python train.py --d_model=224 --n_head=10 --d_mlp=576 --norm_place="pre" --positions="rope" --rope_base=82300.0 --qk_norm=true --parallel_block=false --lr=0.00903 --lr_mult_down=1.5 --warmup_steps=140 --dataset="wikipedia_en"
Each number is 128 + 32 x the weight over its row's rms, rounded and kept within 0 to 255. Layers, rows and columns count from 0. Numbers have three digits each. The size before them is the row's rms in percent of the matrix's.

# gate: layer 3 MLP gate, 576x224, rms 0.158, rows 339-357, columns 0-111
# up: layer 3 MLP up, 576x224, rms 0.164, rows 339-357, columns 0-111
# down: layer 3 MLP down (transposed), 576x224, rms 0.0933, rows 339-356, columns 0-111
gate339 109:143161127142103058129152147063078198085153162121108104133146089191122200131095123118128179165116132136099110130125163139146089132099071115162148144140159097103183151144130114141138151132082141148112130163118072128140151157115126144129140128095157087177081078120124209112124153131143142136134159135176104157195115129084087133068159131118
up339 104:063147096141107083088106203136131110125102131149128135130103136144100159067132184155106106136156106130133118091145185157134170067130121164104133156132089139141112172120146081100122133175157111134156118062132128179173080161104114114109089136097157090108146198135064120147128096069109157112138137165080053063152137095074101134140141142051
down339 101:100129133079134089212153138085122185152092085173126175150066091180096215107147159159185124129145115134111132197104078156125187156110125112139117121163129112133148135128159114169168156107131132102126090134133040156123118112101168164156114074144186129152139082080053192134171098087163142111104164182135103092095105175084063127123095168120
gate340 108:091102119105171113042138132170135161142151146159087115149152113184106171146144160092147134105146135120160102107102106103130101140174162136156159101071111163136152107146168184147122074135131086092057120189143173120190129171142140099107149122152174155101110166135142144082213092120051135145122144143150079106131151117150074106132145111112
up340 104:128139106106154200102152148079125129070117110071141168125156120178091141112138168129189089091168180115105147119065137132119139188082107089102124154122128123131117120068148081117132110103135136135118078108095116128195092130134136081142145133150061063134119107204135140128068097098141155105148116119117122174137067146137110178125141182162
down340 105:154100151158126097078103125150212164160089085120143091126196162102066120115109058091170159135147129092064161107166126164056136161045218150108126136135119152083124103165127132133153147147097107139120156112127131163084146105063135119142150086159117169121089113107128100146152174130109147120140124111093083120204113107144136149071158159119
gate341 098:142162158204104113105144150140114105130170130190109168111163128134190144079164065134119084127119165083111119158129169105068127140088091093118177114153125125113146118184141177135062113148140110126105112065060091158087135119092185165199129120101091133162112062109156160126125110072102122165170104132089146079160111152080068133138166138112
up341 096:184116132124112151175143151085118155072093133089195146067095094121115123118156123135151150114131085104128105094171123134104146116136140118138133096147181106134136134135137166085101099116115138145192105074099105117159126160112165049116100084181122123096142100083086144154101146102127162154153059169132075126191137106126136210077077096115
down341 098:108101119084171151204089124120173124127085092167095141146118121139070204144136121097173131105123104149036105129093086104097117086150119065123116126148075103090145077147118036110106160143155129164105167145182138128135069100132102170149142158113062128178135153108073074148112122165084119094100138119140078164151175183156090111147083129132
gate342 099:125143096171159127149094100106147154091167118110048080128079144118171148157117090132102101160086106112086073119145144155142119151136120169140091087161181135123111130160143106146168131103120153095106153111095147115179093143080174157149051143107155121093112134125073109094151091129104149121154126107158094124123098082100141128043141129148
up342 098:125144111140174152120134137142147108105112122118188076151099153081096054091121135106122198132124184131155126122133122092099105132134116181107068128083087099127168189138151156122166210102134123204169142048182164136129130141130199164148144166162117144102086123103085136136121128198066153042150153104161067111161111153117075172164121127169
down342 104:102120094142097130133167172154124165075136169097151175142154118100113087114147128130163123163103191139083147133117117138154112128091111136131099042163124093094019147094149118077117155082105160152138155164128148160130101128113165112128104087161158144134054104089130196135045140196180123097191148090171121088138145118120111101135053116133
gate343 095:118125172077159124103159104179163157127143141110085151148156203093111055130158122086127144052095132134132128088104105149121107092141167154173128090095129151193105127110182126168164162115085154128161089163137200106147110113085139174152154141144128120181149144128149131094172081107108062110140091142100137116136107158121183079139182160159
up343 103:166101071147140109120129089142075171113078139103095110125087093150128120173137145135125135120130104063079159100109170114139126126120091094098107107067109140158117136108120145108104141183085140175167098088099183181108132135121109119141105189107137130141131128110148180149162170158134123126133182132165116119139080137182142106143053120087
down343 099:187092064145126126116125154127175177129138162076148127043127136107098163111178152127097114194106156142142084132136105127145183226116194210034196138171092162113183135099124098101160146134143128152128187170152126161157127137144171130096112107158147110091127126124164111143118158150127169174081167123149068118134130101156093171140099134088
gate344 103:103113098165150135060174131157084171146193189144110150163131089162124135176107192129133134162058134178161139106127148131176146104165151164174181111115099079108119087129102125219169096098160174149107161095185139061107106076079139123103102084138150192130091125139171150174078117078119111125102124111142086182164131103118136109176125135111
up344 101:104130067085129109103150174123096168117088122101108112131086121094116142149183117146143097103159123147101083161159128066121156088165081088144138101123021125183116138134098145067100104073083171132117125192126159122147172175167106158150117119119139056069133117112171134161121145134118079076097102150078104151220057143130194080138095166109
down344 102:166149075131133138180130130113127100155141117125113156109083152106133115116083114084067080072144153178112121131083152087122085122172103078142115145143100168136094133156123153091177138102088143069199049183128091113175141150124162172189092111110111128175165172147110159109117179088218158104162174082112117140165174175138113139188127166122
gate345 095:103094194143150154083117146096082155138118094161177165134119156151133153065149171111103133136130150113176118153105163084119150109112124133132123086069165137130092164046148142121131155119162090189198131109146134104051236094150125147167165125162183125103124134138111120154126137093112140111119116202126072152171098078126179070175132134114
up345 099:059090055132134117103134177085129166093143135183161146131135159157157143130122117127160149115155138145199127092099169178076120141222140122171128126159157122092091129043086076098126168131083167103149133127093164129133130171115141156129167128100138061138104100124147135156078124128165143093136093140114164150106117141120136089178140087199
down345 097:138123151127165165154140083122066119130126080118111079162109116159107153090150172101117132083108095125130167115152115126144098153139118172203102165062102165133122148145097125141121100134164138127078088129161140128181130118143129164096048115122171184142128154101112096120152104106076097148098152201102146201122127120161121188144126125137
gate346 108:125108118148150139125138095116104106133060048140127101127143090097118095174167083088139130179108172113141120123086098143151102124129139124123142123149167148188108147202129136124080127139154212161167144114065113152150112098123097088134151118145119114149187108113101097142107131112171100169152139148117197119135115098133126142110134118105
up346 106:168142171135118111145095077161124144114108142177128148147125130116171080170103139102049077110090103150142063099151161163068167133097146099149107148125139096120120059137125153138126161162094142154131114110080105063131134148164146080111156109097140136149082117159117186121133150080083119087119177112158162170150152064101094112151100132086
down346 103:108143142113158163113099124064122156106181130133112129136165130155165143076107162169142148109146107148076129108161130135131111088163077126082096126106161160068159130072139101179105139140082114101154117132126175174133109143207139158129125155136132132171148071108137128147114128145084105101116071107128120139158142138092106134120034193113
gate347 103:112129139167125116099121095192118134176130207141116143070123132148117156111149200138152170096091181153067109142080124155129119129111156183053154136111079160125075139119190146181130128127115087135123122096129102156173115101080131110050166104071078142115166091137143157106186118162110087071097101181157092096156119091109142162079094096127
up347 103:102073134145091122151081073073142120134130137139145124093111137098087119197117091158183137140140159067125059107154144144065137216160091093173081131161114111111172126110084110113112143100137120133117100076158086046083123139105123146126138106184183124167115106097062141135116135099103122104168116095092185144129195100100166137082128150153
down347 105:176161127127104181121135071164143112098116166073180101113142247122109135119170089055133149111142160117127110105142099136125095185093090160111118083112051124160133145121087166119130151113165184080149095149147145122141138121160126131121162104113090120128100135132144121140141107111124109118164144015081140158177180100105194136066133132119
gate348 102:167135166105102176142136121166116090085171191097130108134097128161102075092141128129147108118089093120103097104110138059125111097124172147142122126183085126204116109097134169097168071145066152075128143076142184171125181143109146121108154129123118113128187084124063176173108126145151119151134087144123085118081126084127143178113146136122
up348 102:115122143121103151087120134159204172164158127159144145121141081076116103062143111119059165063134115134156094113099197135131115119088130142204163130143176135158154140119098061146145104151134163101124057100093199161055198096116070145131212133092121178097137091114100143129135141080148135117113162160142066105099089100071079152125147141130
down348 099:155160133155103101129094100150152059146104098109192126165117159135130138137118180144082153128174108080097137089034163109067119120128135084101116114134139124143118165149104105139098099179128165166157134049148141087081121112130133093155160133050222118161128140131115129130100148160141149131169134099075096084127120188134067103163097134082
gate349 098:200141129149130120067121182100125110149118154175150122142162102134167089163141157093130141105140115145126135153085211123172145138129120159149160167089137177075133193105164147116142162131142148127116153118108118132131165180143088081122083102185185115103168148129102135174116162103094130108128121150168112153139151112051106143141083148086
up349 118:179119170085126157147085098102142087104181089138167183132120103158109145113121105126065155123105140158091090154169104148146098087139186125124128071092111137156127109127139179164094141120075151053164117143166135150168142148146105109121195099128091160156138094165121078120071103108093133104139081104124090106108139104159142086083120116184
down349 105:206165171116126162127103174131115091154189097204141179140094101189151140097157099146112137113162127105161112137100184135184119144098163148137112095096107209172154136118109186081149116127079142114162090182094150147129110160165115101122175143127072128172187169142134064130119137133100169135123129112095167145136155119123110120069150093158
gate350 097:101156104113085141114137137142147146166110121150082164079131107176200163148093208132115146122146138127150101072164140082123146130135150185054133135142154150156112136164156146115128131116100095151129078120114043118123123113111113169104130144133117089159114113127102092067139123152103097113098197160107134168092081030068119157118149155129
up350 098:164163160113109206156106157133199109179088138096120125117180121174225121098118126117128135095106111120137184087130097170093115060118109116232121154103134133065167160198073124089136107146197115121164130119060164092092143120134119197210153152169119140113136106122111088160116110135130115096101142129124151221100098215172096158135110153065
down350 099:168130154153134168140124102090110099098140109142127115078094139083074134127093097116126104102130157095137153181084133182124160102113154086138178161099101082103116139133141182132138172174130130120112087045149134159116147187118150103110119068125100171072153117131140096143156122149156114101143144140091134152159105121113114126169116111126
gate351 103:141175186105132105181141110112125152130130137077118114184107179118137106111107168120121101088118132192163185090130180156135113126125130131098110131133149118106100121163148103160071201086123181113101147143113142094084105130133112133137160096138123132131086139130139091123148124095115169092101177190133114049163169186172084186148109063139
up351 101:138135135123128134178178104163130090180120141158134154084188158070134119134145176202127121156147147084072092096082197125164162138145151098147183098123132129126106076146133184154082152113145127165084156140102078144132121113138140147115111145158127144123131165091088100107142132058110108131090136122124098120073110111129113090196126123125
down351 098:116111105125108057153139089111190185153126170134065158066169103144206135109127099129142128176112210149161120159154107087121126192141140162116218123141119107139085152056090152125184153176092180054099165116097118104164175187126154126157110143109111113156114137124152086150125103111132162138119085125135142139137103057152165053137061109120
gate352 088:089126125196145091119141144118095140092095135168139186134173093121148098081115114158140123173163154163117146100110117176132161113082108172125179155123168086173055158173152057112118123084133165149171193106072104150102115140100133087153052088110140076188167137158115109137150158141090133125120101086136124111183171155168154144153117117126
up352 088:164119091111168142108171169089144123137133125065140124075091205117119137160132113082127091159122111088117115159156127124174119159123116113186180098093191130119152183115081071155096181068154150132126084127111140175106106145063081103111102138129133104144142146127148172109112182106099075130179096098067156119131108142060160095101099127160
down352 092:132134125111153141045121117168120131103087130159027112123122118116074131141131118118124116067106210193121101053156071145163078111091139133142137146115139119117116153187115124077189131163137174130135107147156186129074157146217126104114152174120080147194104105147132140067079070083096148123137130155171101135090188084105128139138082088121
gate353 098:124048088126154118120142128128160188168092172132127166112115207082123147158107099117109142114195166095067120138115105160145150179101096128130110084110119143079117156177148090186115103117125143183140081112081057157181063103108109071149116099106091119102106069143150161154093107044131139134147153106058091135120126154171032143106135155116
up353 105:068096077100140129160080102128092111134147114155161122142103155144093113132145199165158081110105126129116173098121124163107103122137138164105150116114148113145056111093116086112108100110124084083154101130128090105143027060081100121075120100112136121115100161182112114139084205163116094139107107143145147119095157096099160117105147107102
down353 101:168152158123143164128155134086157129150061149133117133080090132138132121137137145133067174195133148154123140142107157073125066154101091129130118114141132116099134096163146093117127166191160140107115107090114112127060090152150115091098162179093094125138101120212108156139157113062121100150130172160112113194122110166134129110158104133116
gate354 099:070109109135180151181141056161154189158129141230119135098118121087122100086141074103115110151150115196056108068126126138129134131065178173108153080190100147084160130112113149179076152165142108165051169158174086148138115083077105083115106125154106135141087168113115126121089168111129102111092146101151105169100149106139173124118135164164
up354 102:124152096131082161108121172080164083077115098114106152157199138179137132155152122152105167091195115092189113115184157132117092094147137054133134156158147114143104095120128133069172097155069180060125191076079204126134183148141140166120106095155220177098162196112127157062173095142128115147134131154097139136052153132174145117157138121149
down354 103:140145116080183157097127093063135187137131136177128157113081092151106098129105145145142120136167139117131139085161078149165174076107143092171150181134160144106160186145181093142160218131137120141166127126166145140138137140129148125147128103113087138091138116149082126111143107077145111130129159109084146094098161151164085186095132122104
gate355 101:163138151106122164102172053162149143110092097124133063171080112079153077129122139186176182140133144151109172113112155148153131055118105108157148157125123136123069099187131094160132109164154160119119159109157105150133120127169061123133140068131127091112185138076095107126097152173139121181158103110135118146193088125119130119098057130111
up355 103:144084186111121148152171145095117068094137061185093137107170122090110123161110168111133178186141167065125105124095173130154100108112122108155178115080166146070166110096108131129147019120114111087094079056197157109115123168116155105161076075117113208136110100150174091118095097171089126116179127132133105114108118127112147132102136156117
down355 102:137157102105149133151144135144139081173141108138163144134130126131212077085074118135199102072089161098125145084169113121145117125126076115123131149139077130159187191120120083116175131123148149177090144161138166053063145142199040131133160112127147072121141088125108103176159178144161118120098102117115115146139063090134128149183088104152
gate356 095:141114133121096150121117093134102124152134180127129163069112113163126118123113077172146132175115077121090135129133139131102120145130076091129075159165110101072141143108153140070126138157122137083108114167095135122125064095151049140123192118147164164063154164099088097057120141099092165061104161106163158147118134117192141077111108070100
up356 099:185145191162149141133128185157103203215146104092092099138190105140172163139154096072151179137199153090115155162128123145180155150152153137130171122150094126128147102167140103193146130119144180079159123166110149169110219071140111166122167122145145209164123047115117154133138098154130189155126077151132128139114141165133100131106148155141
down356 097:127141108155146181089098182164097142100148126130089145046126162150066144128113102194188112142064150162147134120189126117143117172117125121142052098167098147175087094071097193129168172162140172106127161134082128115101146054150099142120162144165092175073144117156150081143076136145134146150135100170092125104142122119184107074181153126088
gate357 100:115170136148113071141135124105107118117123149149149059133144150116181149123109106064094188130098150112111160105092118097138123120139169059095123148179112118097125123206139157165105129157077135158147191122111104146138160142147122058125170154158101110126177094157135160135143091121097116129103117049154107087115110107057091109199175159173
up357 100:192103208089157144141101105111118102130103145184136130129124187207107156138147100134237061165109108148157135068118187160146169186136129131130107075069122085147122125060120102194118139100118149168153151149151165102089139094114112111139069166112195121084112104122185116137124159140160091107113127110110117133113098113113140131084153205108